config.toml
n_layer = 12
d_model = 96
positions = "learned"
qk_norm = false
bias = "none"
init_std_qkv = 0.051
init_std_up = 0.051
beta2 = 0.95
decay_shape = "linear"
seq_len = 1024
doc_mask = true
Each number is 200 + 20 x the weight over the matrix's rms, rounded and kept within 0 to 999. Layers, rows and columns count from 0.

# layer 9 MLP up, 576x96, rms 0.223, rows 187-223, columns 0-95
206,170,225,170,194,236,205,206,190,179,218,181,187,244,206,187,202,219,215,192,199,208,221,166,222,200,197,207,203,194,207,223,191,183,237,221,171,173,199,197,230,232,170,148,221,198,231,203,167,198,185,176,210,170,210,200,190,216,212,207,176,184,179,219,211,180,200,193,199,208,201,198,159,175,245,174,185,202,182,209,199,188,220,185,226,227,188,187,216,226,211,223,197,176,197,171
215,163,195,189,225,230,168,215,198,185,228,201,195,186,185,220,195,204,208,187,164,193,219,177,186,226,231,208,202,195,163,191,209,182,199,205,181,202,186,228,203,179,223,167,210,205,222,195,190,189,209,206,218,195,186,208,209,188,198,194,219,182,192,226,195,179,235,203,189,199,160,185,204,215,187,230,191,213,225,195,179,208,197,191,200,181,170,221,180,195,204,189,184,168,206,205
199,215,213,222,178,218,209,244,223,207,203,180,195,196,209,182,186,210,193,203,197,229,215,185,183,185,161,222,181,175,202,178,191,179,202,219,218,197,213,253,177,208,202,231,188,151,215,190,203,192,173,200,169,173,182,233,205,234,199,212,187,187,229,198,200,217,195,203,200,214,204,201,200,192,167,162,215,193,158,191,212,178,215,177,203,221,198,185,237,213,181,197,207,198,254,217
193,199,193,211,147,217,230,197,201,175,198,170,182,196,218,186,196,194,208,190,240,192,180,223,204,191,220,194,185,206,200,212,200,219,179,195,206,205,211,189,191,177,229,179,179,196,204,183,192,201,196,217,185,189,204,222,206,228,190,207,194,198,162,205,249,186,171,192,225,206,185,197,209,219,201,197,178,191,200,201,204,212,178,209,185,224,213,159,180,178,156,188,175,191,186,195
217,173,216,186,196,209,196,165,220,225,203,212,195,200,207,205,202,188,191,214,205,241,184,227,175,203,213,197,204,212,208,177,209,209,191,159,177,196,200,210,209,199,170,214,132,204,179,189,169,182,174,204,190,175,154,227,218,207,211,183,204,206,200,239,210,191,190,206,211,222,209,169,172,201,170,208,201,227,194,221,182,206,220,194,199,206,221,197,199,235,203,209,201,196,216,206
220,205,213,207,182,209,204,189,202,246,245,222,152,169,216,203,182,197,196,196,251,171,214,222,215,225,192,196,211,193,214,225,195,196,214,224,166,214,184,220,196,175,187,173,219,199,199,184,222,197,215,191,189,194,182,172,197,196,216,138,206,177,213,187,189,226,192,187,193,189,205,183,188,205,224,170,243,213,195,196,212,199,206,224,204,214,218,201,204,230,166,222,210,193,184,198
168,159,239,174,200,190,168,211,238,185,184,212,194,196,207,191,211,202,249,173,204,174,181,174,198,205,171,217,190,194,211,180,213,209,187,215,206,184,202,207,215,210,206,171,193,190,203,213,188,190,152,232,199,206,209,190,185,227,189,210,209,182,193,220,246,196,176,208,235,192,203,210,165,231,197,192,185,197,203,172,224,214,207,223,186,181,208,176,222,186,220,148,199,216,188,208
251,198,211,204,204,196,187,205,212,199,186,170,219,199,228,218,156,215,234,202,202,206,203,203,206,211,203,174,171,158,215,183,186,209,200,188,192,201,235,200,174,181,216,220,189,223,179,201,208,193,183,226,215,206,214,183,186,165,208,218,187,170,230,243,210,168,209,224,209,202,195,189,186,201,237,216,242,188,187,220,199,227,198,145,215,219,201,218,233,217,209,173,215,178,213,204
184,176,200,173,227,189,194,197,180,185,229,200,216,207,202,211,229,207,204,213,216,180,229,192,220,217,197,233,214,184,238,214,217,191,207,205,203,190,219,209,190,234,208,205,195,216,199,167,186,211,174,225,188,174,181,191,249,196,183,214,157,234,228,248,241,171,192,196,201,200,221,190,191,202,192,180,173,241,210,188,205,212,202,193,190,195,189,195,146,220,222,190,178,205,206,204
164,190,236,182,184,219,185,202,214,189,213,201,188,186,224,199,189,200,233,213,216,191,257,202,181,211,222,224,211,161,159,195,164,209,204,202,198,198,232,178,199,189,229,181,165,202,197,176,210,186,204,222,211,222,202,195,190,178,171,220,176,189,191,206,211,216,201,156,216,223,205,194,217,240,222,205,224,197,234,186,187,211,220,200,205,220,216,194,211,189,229,182,238,194,223,188
193,203,213,203,163,189,159,191,190,174,209,195,203,187,192,227,201,180,202,212,180,212,184,208,223,184,180,192,222,204,236,205,223,195,196,248,230,180,209,181,227,217,196,191,206,191,230,178,189,218,192,181,236,217,195,249,198,209,224,215,186,228,226,191,250,244,200,173,227,193,190,227,181,213,187,233,162,180,193,199,179,173,189,227,220,188,207,185,205,215,200,228,160,209,201,245
185,202,191,198,183,184,206,188,204,235,198,171,180,213,169,202,195,228,201,200,200,197,180,148,224,206,203,178,180,197,202,185,214,155,214,209,185,225,229,206,178,202,183,186,213,196,207,183,228,245,201,174,190,199,175,231,198,229,215,244,180,212,184,230,202,185,232,204,179,215,200,218,173,211,185,191,173,190,203,193,194,223,197,146,225,206,209,189,184,207,199,186,225,230,208,248
196,199,209,215,187,189,175,206,208,212,189,215,178,166,231,212,206,196,162,193,207,189,218,231,228,175,221,200,240,189,219,202,217,172,179,194,219,229,197,207,222,190,221,223,212,156,213,213,226,227,209,250,223,209,165,200,231,231,182,240,187,175,206,200,203,215,196,180,201,200,201,191,190,206,194,203,216,185,189,192,208,211,224,195,203,185,190,154,180,206,184,196,205,203,213,161
225,206,224,165,182,213,190,204,212,213,201,201,202,220,214,176,200,213,187,226,198,210,201,187,184,221,203,231,200,193,222,176,183,224,201,198,149,164,187,209,216,179,227,180,193,169,184,179,179,196,162,204,227,227,199,193,215,197,189,232,208,208,220,251,220,201,220,186,207,194,164,185,167,226,199,163,201,221,214,230,202,168,211,205,202,183,213,211,177,185,208,192,217,212,198,228
176,207,193,202,205,207,187,200,208,259,202,156,175,214,187,206,198,175,177,175,231,234,221,198,222,208,170,216,230,202,196,183,197,212,214,191,198,216,202,186,214,206,183,179,162,210,207,170,201,150,189,200,152,214,214,190,143,228,173,223,178,178,223,206,219,180,206,169,176,183,218,186,156,179,220,231,197,176,236,176,222,191,191,204,186,196,208,204,175,208,206,235,222,217,197,207
234,206,201,210,231,176,169,165,236,201,195,178,190,197,205,186,195,234,212,208,186,195,230,176,189,232,190,196,196,178,205,230,227,198,217,221,190,203,194,164,180,223,221,201,200,182,189,171,188,203,213,235,226,222,204,146,217,211,206,191,189,215,171,215,195,203,181,159,160,218,201,223,217,214,201,201,209,225,220,159,178,185,215,201,218,204,225,184,210,190,180,175,171,182,222,201
231,197,196,232,219,195,229,210,177,215,195,172,264,214,209,206,197,171,188,187,185,199,217,202,181,210,195,189,215,204,184,210,172,188,203,196,195,186,177,180,189,216,194,195,218,205,178,203,190,192,213,224,171,154,169,163,182,200,181,232,240,209,200,206,234,179,197,188,178,223,191,209,183,228,184,208,188,208,188,178,213,196,206,229,184,219,215,202,163,183,201,194,199,231,227,210
226,214,187,179,201,217,219,195,176,199,243,214,196,215,164,208,185,167,186,181,193,208,191,217,200,168,207,189,187,206,196,184,219,202,175,193,195,234,223,194,197,268,214,207,204,196,201,170,191,216,183,219,195,164,206,236,241,210,190,204,208,226,162,215,215,192,203,218,193,241,157,209,222,224,181,193,169,212,163,197,216,222,186,205,156,217,199,181,167,222,215,201,226,223,200,175
195,212,228,210,218,193,211,196,225,217,165,212,192,221,220,207,197,201,199,193,162,201,218,192,164,210,207,191,200,200,149,206,200,176,239,208,195,212,163,221,212,199,227,247,211,191,214,154,201,200,196,193,204,194,183,203,210,215,225,249,196,179,211,212,210,192,188,195,199,220,183,199,209,200,170,215,181,202,200,211,221,174,169,200,192,218,216,211,199,204,193,195,191,199,185,242
183,203,251,203,192,209,216,224,215,197,202,180,205,235,212,172,198,178,205,206,201,254,198,231,184,197,202,181,226,213,204,173,209,188,179,175,199,170,230,207,199,185,208,185,178,205,174,188,216,187,199,227,190,187,234,196,192,218,200,225,202,206,181,165,195,197,201,191,235,185,200,198,227,191,214,171,243,232,249,201,175,212,238,183,179,248,236,201,178,200,175,163,195,202,211,240
176,214,194,198,179,174,221,206,204,222,246,195,197,201,223,184,225,209,215,176,207,196,178,196,217,240,212,208,231,228,213,194,155,232,239,155,183,198,228,214,209,170,187,175,192,190,201,223,212,209,221,220,218,200,194,244,193,177,185,207,159,226,222,198,175,218,177,213,185,207,206,171,179,207,213,186,197,175,171,213,173,202,177,184,200,189,171,169,201,186,232,192,208,200,169,219
212,155,223,232,203,166,208,202,203,204,187,202,219,175,227,210,172,196,191,213,189,198,192,190,225,222,208,204,177,206,180,216,237,247,190,190,222,164,232,227,186,204,199,218,228,186,213,181,199,178,225,202,178,173,156,179,208,223,183,206,190,210,229,203,196,220,188,205,219,224,190,217,188,211,244,205,211,194,185,188,185,226,180,206,220,198,197,192,192,231,178,200,182,166,198,198
208,194,190,176,211,212,181,212,186,189,192,222,216,167,182,201,215,188,210,207,174,227,218,189,192,203,192,174,214,194,213,211,206,210,235,179,185,177,185,223,208,190,189,246,185,212,229,181,183,231,223,173,219,162,192,176,225,201,200,221,227,222,221,212,177,192,218,189,204,179,204,209,214,210,221,162,186,194,199,182,174,225,264,223,205,215,185,191,220,221,206,187,219,192,204,175
208,220,194,222,191,149,189,207,238,169,222,215,219,188,239,177,210,207,197,206,206,180,205,189,199,177,177,216,219,184,179,255,223,221,212,184,222,213,185,201,224,197,210,223,190,203,198,206,166,210,213,218,204,147,155,161,200,210,183,216,198,226,201,198,216,208,195,171,196,185,178,174,212,181,197,196,200,205,227,205,220,180,189,166,180,247,221,201,207,199,204,218,185,219,210,208
202,182,204,179,204,195,204,214,211,168,214,204,190,188,217,157,146,220,198,222,193,195,197,174,203,172,183,194,190,222,186,184,227,172,197,231,188,207,203,203,207,197,215,202,191,202,227,198,202,209,183,196,202,196,202,185,234,224,200,239,220,175,228,213,204,192,196,201,184,218,218,212,178,166,205,195,200,204,193,161,200,170,216,178,217,184,207,182,163,161,225,229,187,204,208,231
174,189,217,241,192,210,180,193,243,195,174,213,239,189,191,194,203,236,219,222,185,201,180,241,169,174,182,212,190,207,205,224,185,238,242,198,254,227,207,226,199,205,220,192,200,201,204,205,190,224,198,182,203,170,201,209,221,224,167,179,200,207,200,203,181,181,206,203,182,198,248,197,212,210,214,199,216,233,148,200,176,235,182,222,198,180,210,186,217,176,182,189,194,199,241,143
178,171,188,172,199,200,199,186,200,231,198,194,201,211,194,186,208,210,194,204,217,212,195,204,201,206,199,196,220,199,204,181,189,194,219,219,209,168,220,201,147,215,172,195,190,201,206,194,208,193,198,195,185,203,224,190,224,216,185,229,210,190,225,219,202,138,190,199,207,207,179,228,187,208,222,192,225,195,208,206,178,192,182,232,198,175,225,238,222,190,191,188,231,207,213,174
203,210,176,191,171,214,207,207,166,215,194,202,192,200,199,225,195,180,187,204,220,233,201,163,227,200,191,194,217,240,187,203,185,197,196,180,192,219,201,211,192,171,181,174,209,200,216,195,243,206,201,194,189,164,185,231,201,217,192,230,150,179,216,207,204,195,224,200,163,192,222,201,193,179,224,199,195,169,184,209,205,222,196,191,211,228,160,169,203,199,174,208,210,200,196,230
222,196,204,164,192,204,204,190,221,168,200,203,201,204,173,183,171,192,244,199,167,164,196,214,199,200,198,193,223,191,214,209,150,223,198,226,212,204,202,229,188,170,203,214,165,189,182,234,194,212,191,217,233,220,245,202,217,218,169,222,224,207,219,180,184,206,219,194,206,219,176,205,196,202,194,240,223,187,185,173,174,210,169,204,177,213,205,233,195,182,183,169,193,181,215,204
210,184,208,222,192,201,159,227,196,204,230,203,233,213,196,161,217,194,197,221,196,195,217,169,210,190,203,195,171,209,215,221,181,204,175,186,261,204,189,219,190,205,222,215,182,220,209,182,225,201,212,187,153,214,197,171,182,194,199,214,190,186,195,238,201,212,205,194,202,187,211,203,165,188,201,200,188,205,184,188,217,207,215,222,214,200,237,208,166,218,186,164,203,209,202,234
209,203,232,194,173,187,204,201,200,187,202,210,183,138,198,224,216,218,229,215,192,205,192,180,196,216,193,227,200,221,187,156,188,193,194,207,198,222,198,179,215,182,228,169,212,168,172,191,203,230,207,229,213,242,165,233,209,218,204,163,202,228,213,167,231,207,174,186,172,186,235,227,221,219,201,201,203,210,180,184,191,202,177,176,237,205,212,195,208,194,192,195,183,180,227,194
149,181,171,195,182,229,186,198,211,196,214,210,195,201,214,227,208,189,227,180,210,175,170,197,235,244,184,179,212,191,213,209,217,223,203,184,192,203,232,185,207,208,196,196,190,169,186,228,157,189,214,218,218,193,188,228,209,204,201,184,227,212,188,199,251,220,195,166,181,178,190,225,174,204,175,197,183,202,207,177,159,179,209,234,180,184,211,163,205,207,225,183,207,198,203,204
194,231,248,190,211,201,210,204,224,199,216,169,219,207,213,192,200,203,200,182,155,236,215,197,197,208,175,188,178,204,190,166,228,210,186,169,174,185,174,188,225,162,209,183,208,207,209,203,172,228,185,232,215,189,188,216,217,212,202,219,204,204,229,194,199,192,192,230,227,209,228,195,226,201,216,196,203,185,199,180,204,200,247,177,245,214,188,186,146,190,195,208,182,185,211,188
216,201,207,147,185,173,189,236,211,190,160,206,170,232,185,197,178,194,231,186,229,189,231,200,197,177,210,180,212,173,207,208,205,222,199,189,208,214,203,183,200,195,209,183,181,208,161,195,188,198,212,195,235,184,194,205,203,213,203,182,192,197,214,171,200,226,207,180,213,178,196,187,183,241,221,161,198,183,204,221,223,205,192,214,196,213,180,180,200,166,228,172,220,187,173,217
186,200,206,174,194,208,177,165,213,222,199,223,229,182,196,190,195,208,202,205,195,169,224,203,224,175,172,188,190,165,216,211,197,179,185,206,199,201,211,186,182,165,190,213,182,198,200,205,189,207,196,182,206,216,196,188,198,204,179,183,207,239,230,199,187,172,181,220,219,195,231,193,178,247,165,191,195,204,208,204,203,164,207,202,221,215,210,197,163,195,218,196,207,184,203,180
180,239,205,184,189,212,197,201,211,198,174,178,197,180,204,146,233,172,217,245,197,239,227,187,200,189,210,201,212,202,222,203,193,224,160,210,180,184,160,178,194,197,193,179,205,154,198,187,192,187,181,236,175,222,172,178,223,209,190,197,196,206,234,211,211,172,194,187,180,203,225,206,168,218,212,192,212,204,206,183,215,203,227,207,184,216,209,222,189,184,197,176,188,214,200,220
209,221,170,213,214,192,179,234,225,210,184,196,171,208,202,244,201,197,214,207,156,209,165,200,183,219,191,163,193,166,174,221,240,256,215,236,218,238,218,205,196,213,192,188,205,192,189,191,196,185,156,197,220,217,189,199,160,247,180,213,204,221,218,187,201,195,225,229,209,199,233,203,224,202,249,214,200,189,191,195,207,221,191,199,203,214,185,200,165,181,167,181,174,170,188,196
# layer 9 MLP down (transposed), 576x96, rms 0.242, rows 187-222, columns 0-95
198,183,181,203,206,196,207,209,174,230,208,193,217,181,162,199,211,217,236,205,201,213,192,216,221,211,185,213,225,237,218,223,201,184,154,218,208,169,218,244,207,209,172,184,219,210,170,237,236,212,171,194,204,214,206,192,247,200,150,226,198,235,213,203,203,212,227,173,205,236,166,205,155,206,194,192,233,219,191,210,179,235,177,237,174,182,221,157,178,209,231,201,213,238,221,161
188,170,206,192,209,226,160,218,191,221,219,193,148,208,213,219,181,234,164,215,174,183,207,209,228,195,221,194,230,212,190,210,163,179,197,211,196,181,221,214,216,208,195,163,221,192,232,191,219,173,228,168,209,243,178,191,195,195,195,191,224,205,200,201,185,186,217,238,206,214,195,225,210,192,205,190,192,208,223,210,185,204,189,222,201,192,187,215,176,205,203,191,185,197,195,229
169,213,170,196,193,180,141,228,173,156,198,153,205,202,187,191,207,267,239,182,230,206,200,186,198,222,230,218,187,203,187,198,213,190,175,247,188,188,171,220,204,217,187,200,214,207,185,205,197,210,195,224,213,209,191,180,167,239,166,212,197,223,214,196,234,236,179,202,176,187,153,178,254,218,170,205,181,177,237,202,214,163,208,159,204,211,195,226,190,200,183,197,234,247,224,244
214,197,191,245,199,238,184,200,185,220,186,238,214,204,204,187,195,180,173,223,202,202,212,214,205,208,227,186,192,221,183,189,207,192,242,173,172,192,237,221,195,196,197,203,175,188,194,222,216,203,207,235,196,168,196,211,215,215,218,182,228,196,183,226,209,171,212,188,191,230,220,197,213,233,187,213,186,185,230,233,217,180,194,241,208,228,208,225,198,205,200,192,210,180,174,187
182,228,204,210,202,223,170,199,187,184,225,198,168,197,212,214,197,208,214,214,175,199,195,213,218,179,203,164,188,205,179,181,192,224,218,196,162,184,210,214,240,211,239,154,233,220,190,177,209,195,212,236,209,198,187,182,213,196,219,209,153,167,214,203,197,213,224,204,228,205,154,216,222,171,217,211,223,203,219,229,209,221,224,209,204,193,196,202,211,183,195,174,195,193,228,193
191,176,183,215,194,217,195,176,243,199,235,189,170,184,189,183,216,180,208,180,196,201,183,241,201,156,187,226,195,195,200,241,202,191,200,196,208,222,182,175,178,186,233,197,222,217,188,247,208,198,213,179,176,200,171,188,167,209,232,180,218,211,215,218,157,178,214,187,199,187,172,212,213,214,206,203,224,185,190,198,244,187,180,166,203,221,214,169,177,175,219,229,212,179,218,192
219,162,209,191,214,203,218,253,193,167,159,237,214,210,201,206,224,186,198,190,191,168,194,211,210,159,181,202,218,252,209,193,164,192,186,208,233,175,222,189,210,195,191,202,217,187,212,221,193,209,249,197,202,228,215,198,185,204,195,190,180,168,204,202,253,195,230,202,233,168,176,238,202,198,203,236,218,222,183,179,200,210,230,188,164,237,183,208,205,195,189,221,191,225,184,197
180,214,220,180,192,205,200,177,221,188,189,237,192,235,199,167,174,199,202,203,176,220,209,231,192,198,251,222,205,219,215,220,204,174,201,200,201,225,200,202,187,223,189,186,187,207,212,193,210,203,200,179,225,212,201,174,201,172,241,202,177,208,197,162,213,209,196,190,189,202,217,167,202,221,219,198,165,231,197,215,157,202,203,202,210,196,181,226,189,171,214,173,202,222,204,173
186,228,191,234,167,210,216,187,211,194,194,203,206,179,207,223,200,224,190,163,188,184,195,212,184,202,201,208,202,204,159,223,173,206,242,196,166,187,222,219,190,197,230,236,187,203,186,201,237,201,205,208,214,218,237,182,191,212,185,195,237,206,203,209,221,209,220,214,182,188,203,183,208,206,213,191,213,180,184,211,197,207,215,168,201,202,220,182,204,175,207,207,213,219,198,181
206,209,164,207,186,171,212,243,214,221,214,183,201,177,228,224,165,194,228,158,220,200,186,209,221,203,212,213,184,206,158,169,205,196,228,176,233,209,139,244,224,217,175,243,225,206,166,219,192,170,218,227,203,163,200,195,190,194,186,200,251,216,202,199,205,167,193,185,194,173,194,180,218,205,186,226,201,177,189,196,210,255,174,189,203,207,191,199,248,236,164,189,214,158,178,200
221,191,210,191,209,213,204,194,155,182,210,205,176,210,227,187,221,180,202,189,215,213,235,164,181,243,194,220,211,190,191,188,161,201,174,215,203,182,183,214,225,176,215,190,204,228,219,170,246,198,214,220,191,206,201,206,183,196,222,190,208,193,197,205,163,214,228,216,211,183,183,235,169,190,156,177,192,210,198,246,207,174,208,207,226,157,207,211,183,202,173,221,215,201,199,211
194,192,190,189,197,218,244,197,194,188,208,185,194,209,219,209,189,203,205,224,260,216,192,198,171,235,216,178,269,187,163,161,186,246,213,203,191,200,235,186,176,198,211,194,218,203,177,186,200,162,158,202,228,197,224,191,209,210,185,214,184,212,198,188,205,203,215,215,217,209,191,213,195,195,187,222,180,216,225,196,169,195,219,198,196,208,213,207,198,180,165,204,203,150,199,188
146,233,183,192,185,209,211,218,203,195,224,214,162,189,213,238,210,201,183,209,181,196,231,178,214,210,214,194,190,189,212,198,213,194,176,198,273,203,192,202,189,176,196,191,175,201,218,199,239,205,211,176,179,201,215,198,205,228,175,182,183,224,218,219,194,174,196,197,180,217,218,162,205,204,200,207,222,185,208,199,203,193,170,197,199,171,200,209,207,241,214,198,190,199,163,217
189,193,197,195,202,207,212,184,189,201,180,214,220,204,175,198,164,177,175,207,197,200,209,203,221,200,212,185,218,186,235,201,200,220,216,224,180,180,184,166,253,238,175,141,199,182,190,213,199,191,206,206,207,223,207,210,159,192,191,205,236,178,216,183,200,200,179,199,216,221,224,218,184,210,198,189,202,204,161,217,184,230,196,215,181,214,226,191,241,208,217,220,196,215,181,197
193,162,196,179,206,226,251,198,198,196,205,205,223,221,203,231,175,193,188,176,165,226,215,224,221,220,215,188,184,163,165,208,138,211,216,180,210,193,203,155,234,194,200,210,235,175,203,221,192,197,208,163,190,199,221,202,201,146,185,201,214,158,205,212,223,207,230,214,179,245,217,244,182,172,183,230,178,206,200,196,204,178,195,178,217,205,203,172,264,179,205,218,200,229,158,197
221,233,174,197,210,224,217,168,197,171,212,226,202,202,184,187,174,198,210,206,250,218,189,178,185,174,169,180,213,194,206,190,225,187,203,220,224,194,216,204,172,209,205,129,223,232,181,192,166,157,220,192,199,201,196,205,186,199,217,213,179,201,186,184,238,195,184,213,158,187,210,227,238,203,184,210,200,187,200,193,198,186,220,201,194,161,194,215,215,220,222,234,157,210,231,200
174,196,205,201,179,187,202,174,202,232,215,210,178,169,181,192,233,199,210,180,212,187,202,214,202,221,183,230,194,183,216,206,185,200,166,213,200,217,243,186,192,191,206,269,174,231,222,196,179,203,189,202,179,249,211,190,200,196,221,182,213,191,225,188,193,191,215,173,154,196,193,202,219,216,188,168,217,175,214,230,204,206,190,187,197,203,208,211,201,195,202,231,194,190,193,209
202,186,170,212,228,156,195,219,187,208,235,207,198,226,205,166,242,200,184,222,207,202,193,215,210,184,200,201,175,203,216,206,188,171,217,211,202,200,209,197,195,202,191,187,224,206,203,230,200,173,188,211,202,206,201,210,204,157,225,162,193,238,224,195,244,218,216,209,200,183,226,197,180,180,211,182,221,210,207,213,226,227,219,198,141,158,199,225,206,194,200,221,203,215,196,206
164,189,171,222,222,186,189,201,166,202,213,194,185,208,216,215,190,191,197,203,230,224,199,226,186,218,184,211,224,203,229,178,212,178,199,182,218,213,203,161,204,234,213,221,201,187,215,222,183,192,196,193,234,216,214,210,204,200,207,207,201,197,203,183,184,211,237,183,200,206,208,213,188,161,187,205,209,184,193,189,190,199,207,193,176,224,180,172,182,178,209,215,190,171,201,180
189,210,227,205,220,228,205,216,216,190,196,196,185,217,208,206,213,234,177,206,230,197,199,162,204,202,230,220,197,195,216,201,246,222,203,251,211,145,208,195,186,209,197,206,174,166,217,175,201,206,227,209,200,164,193,204,207,202,177,213,184,227,192,206,194,222,214,174,218,190,215,190,214,193,202,210,207,219,196,188,202,191,179,198,197,188,228,191,212,206,204,193,206,173,189,232
170,198,203,216,184,189,198,206,155,200,220,193,206,198,216,149,186,185,206,169,196,208,178,186,212,227,224,207,188,226,177,216,192,153,203,222,184,206,221,174,199,180,196,208,216,210,187,219,223,184,193,233,191,196,186,208,181,205,211,179,185,201,183,224,197,193,231,194,212,181,233,200,211,193,197,189,236,198,206,237,151,193,216,156,192,208,213,217,231,228,195,230,191,224,237,233
205,225,225,191,196,213,198,198,212,191,186,236,198,225,161,179,199,206,223,211,197,181,187,176,190,196,204,225,213,192,210,189,196,192,202,192,199,206,201,213,210,184,209,195,170,219,204,216,198,240,189,176,209,210,210,194,234,211,182,189,235,189,180,204,176,198,222,193,182,204,173,212,183,187,168,204,174,199,205,187,233,190,196,214,181,215,182,218,172,150,192,240,211,222,209,227
179,194,172,212,203,192,224,199,205,177,190,241,201,179,217,196,192,213,209,219,204,218,216,199,199,207,160,176,196,171,187,235,195,214,217,201,205,197,175,200,220,184,214,276,208,192,188,208,202,198,218,228,173,213,201,173,226,215,192,194,200,227,212,228,210,205,216,201,196,197,207,213,204,204,202,144,175,210,235,226,200,194,202,206,214,226,209,259,188,209,181,193,224,223,200,212
207,166,181,232,178,252,228,177,162,232,195,156,195,212,198,220,185,249,209,212,174,257,223,225,186,200,182,173,186,191,167,193,204,191,166,215,181,189,200,196,181,234,185,202,199,195,179,164,188,236,204,193,223,190,207,200,214,198,157,186,208,195,200,203,176,166,217,200,182,196,206,198,203,168,223,206,226,221,183,189,187,197,219,231,200,212,200,214,196,208,171,207,197,199,174,212
227,207,197,227,221,193,164,187,177,192,229,179,191,212,211,207,218,217,201,192,193,191,208,201,196,204,211,217,200,189,220,197,177,213,168,182,223,210,189,182,220,204,188,194,202,241,213,180,227,191,212,190,195,216,206,194,218,189,218,188,182,185,201,181,194,179,184,217,184,208,195,177,199,211,216,193,199,209,178,178,179,176,212,215,202,171,184,168,197,231,197,249,214,173,168,192
154,159,193,184,200,198,199,227,229,207,196,174,203,203,210,212,210,167,206,204,258,180,175,219,207,200,164,192,211,227,202,189,223,224,196,206,183,227,204,206,203,190,221,234,223,209,186,221,179,221,197,188,192,207,222,210,221,254,187,165,190,198,184,158,175,245,222,193,190,186,191,227,177,184,188,214,210,221,175,215,212,197,198,221,209,163,174,184,235,208,179,184,214,183,221,144
190,175,211,209,232,214,206,226,214,205,200,203,191,155,196,222,208,205,170,209,184,214,222,171,211,212,182,184,196,202,196,184,196,239,237,233,203,210,185,209,211,205,165,209,214,209,208,192,181,183,192,188,199,188,223,195,200,200,193,189,158,195,183,170,200,204,166,206,231,227,190,194,191,168,169,213,192,186,210,186,200,217,212,219,198,184,218,208,204,186,188,187,194,195,231,182
180,244,201,203,201,193,214,189,204,229,230,207,186,204,181,220,209,208,217,181,242,208,206,200,210,192,221,164,226,181,213,203,180,209,194,185,214,213,214,202,194,203,206,207,202,207,168,207,207,164,165,214,219,231,184,196,207,194,154,196,174,159,162,203,234,196,204,233,188,215,193,198,226,201,179,210,170,195,208,231,204,183,249,193,206,184,179,191,190,185,170,194,207,207,179,199
195,168,207,213,234,183,149,186,167,234,166,172,212,203,222,229,227,193,174,169,209,200,208,175,186,182,204,163,219,240,169,171,218,160,255,188,225,178,178,207,185,248,179,170,189,204,183,184,192,174,217,221,200,213,206,184,184,227,185,217,174,183,214,209,190,196,198,171,214,206,203,234,195,196,211,166,193,203,214,214,213,203,208,179,189,226,176,179,201,192,221,231,224,207,189,161
205,197,212,181,212,200,194,204,184,217,190,210,219,214,191,205,198,204,182,204,204,227,210,209,218,234,242,207,235,203,228,195,178,209,183,153,194,187,180,174,191,223,154,206,206,172,188,212,178,196,208,222,181,191,196,205,192,190,196,175,195,236,202,174,204,217,160,201,189,194,221,192,196,250,190,186,198,209,194,204,180,207,189,198,190,208,191,185,224,244,230,215,188,192,201,194
210,181,186,215,187,172,183,161,221,190,191,182,209,230,221,186,198,192,175,179,196,173,197,214,189,151,172,234,208,195,199,180,187,205,203,215,211,234,221,208,203,149,185,188,175,226,189,194,207,200,195,202,242,198,166,204,233,195,179,145,229,193,229,199,183,181,214,220,183,228,237,185,187,227,203,196,201,217,212,199,209,200,212,216,197,178,170,162,203,174,170,187,195,226,151,203
155,239,162,213,173,217,207,177,209,202,203,193,195,216,178,170,191,232,201,213,223,162,211,180,184,209,175,212,180,198,199,194,198,209,207,232,198,207,175,201,244,192,203,214,213,196,234,218,179,197,209,191,224,193,183,216,207,195,162,224,194,182,148,147,184,213,200,201,186,153,166,175,203,208,209,188,215,232,191,219,167,182,168,223,206,203,242,196,215,215,220,182,208,189,218,176
252,199,222,186,207,209,198,194,215,212,206,184,201,159,188,204,226,195,234,196,180,203,212,183,195,186,179,187,185,198,203,205,175,210,221,209,214,200,215,226,198,198,175,186,201,200,221,155,209,183,195,213,205,213,203,190,193,208,205,199,204,208,158,215,217,217,205,208,177,191,179,180,169,204,186,177,228,182,198,194,201,191,182,188,202,192,211,215,235,220,184,208,208,168,163,240
237,224,171,202,200,198,216,200,161,212,166,207,225,196,200,196,225,193,175,197,204,200,224,183,222,154,154,197,219,215,167,167,200,225,208,209,169,214,234,229,203,192,186,180,172,209,227,166,195,183,196,213,200,204,209,205,188,181,229,210,200,179,180,188,208,181,181,210,184,214,215,256,227,190,177,210,190,200,234,192,197,172,231,161,157,228,227,210,230,192,211,219,210,183,185,206
204,183,226,196,202,206,232,240,185,157,175,176,211,180,207,204,212,195,201,176,191,209,180,202,214,230,200,203,194,182,200,223,217,193,209,198,206,212,178,176,198,215,203,249,218,227,223,172,190,191,225,186,176,210,194,171,185,206,206,228,178,187,183,215,226,216,214,226,158,190,206,208,219,195,204,227,201,188,195,198,207,184,209,188,187,187,204,212,232,206,196,232,177,172,182,189
165,193,202,192,183,216,206,176,170,195,185,206,188,190,203,215,163,192,207,180,198,198,170,231,197,215,202,188,204,181,187,218,193,170,229,192,193,176,241,196,203,199,234,220,197,205,202,185,204,214,206,199,204,195,181,200,200,198,208,196,213,188,175,211,180,208,213,217,203,182,194,205,195,212,220,181,197,179,207,183,222,215,172,211,215,196,208,210,189,192,195,205,230,198,193,200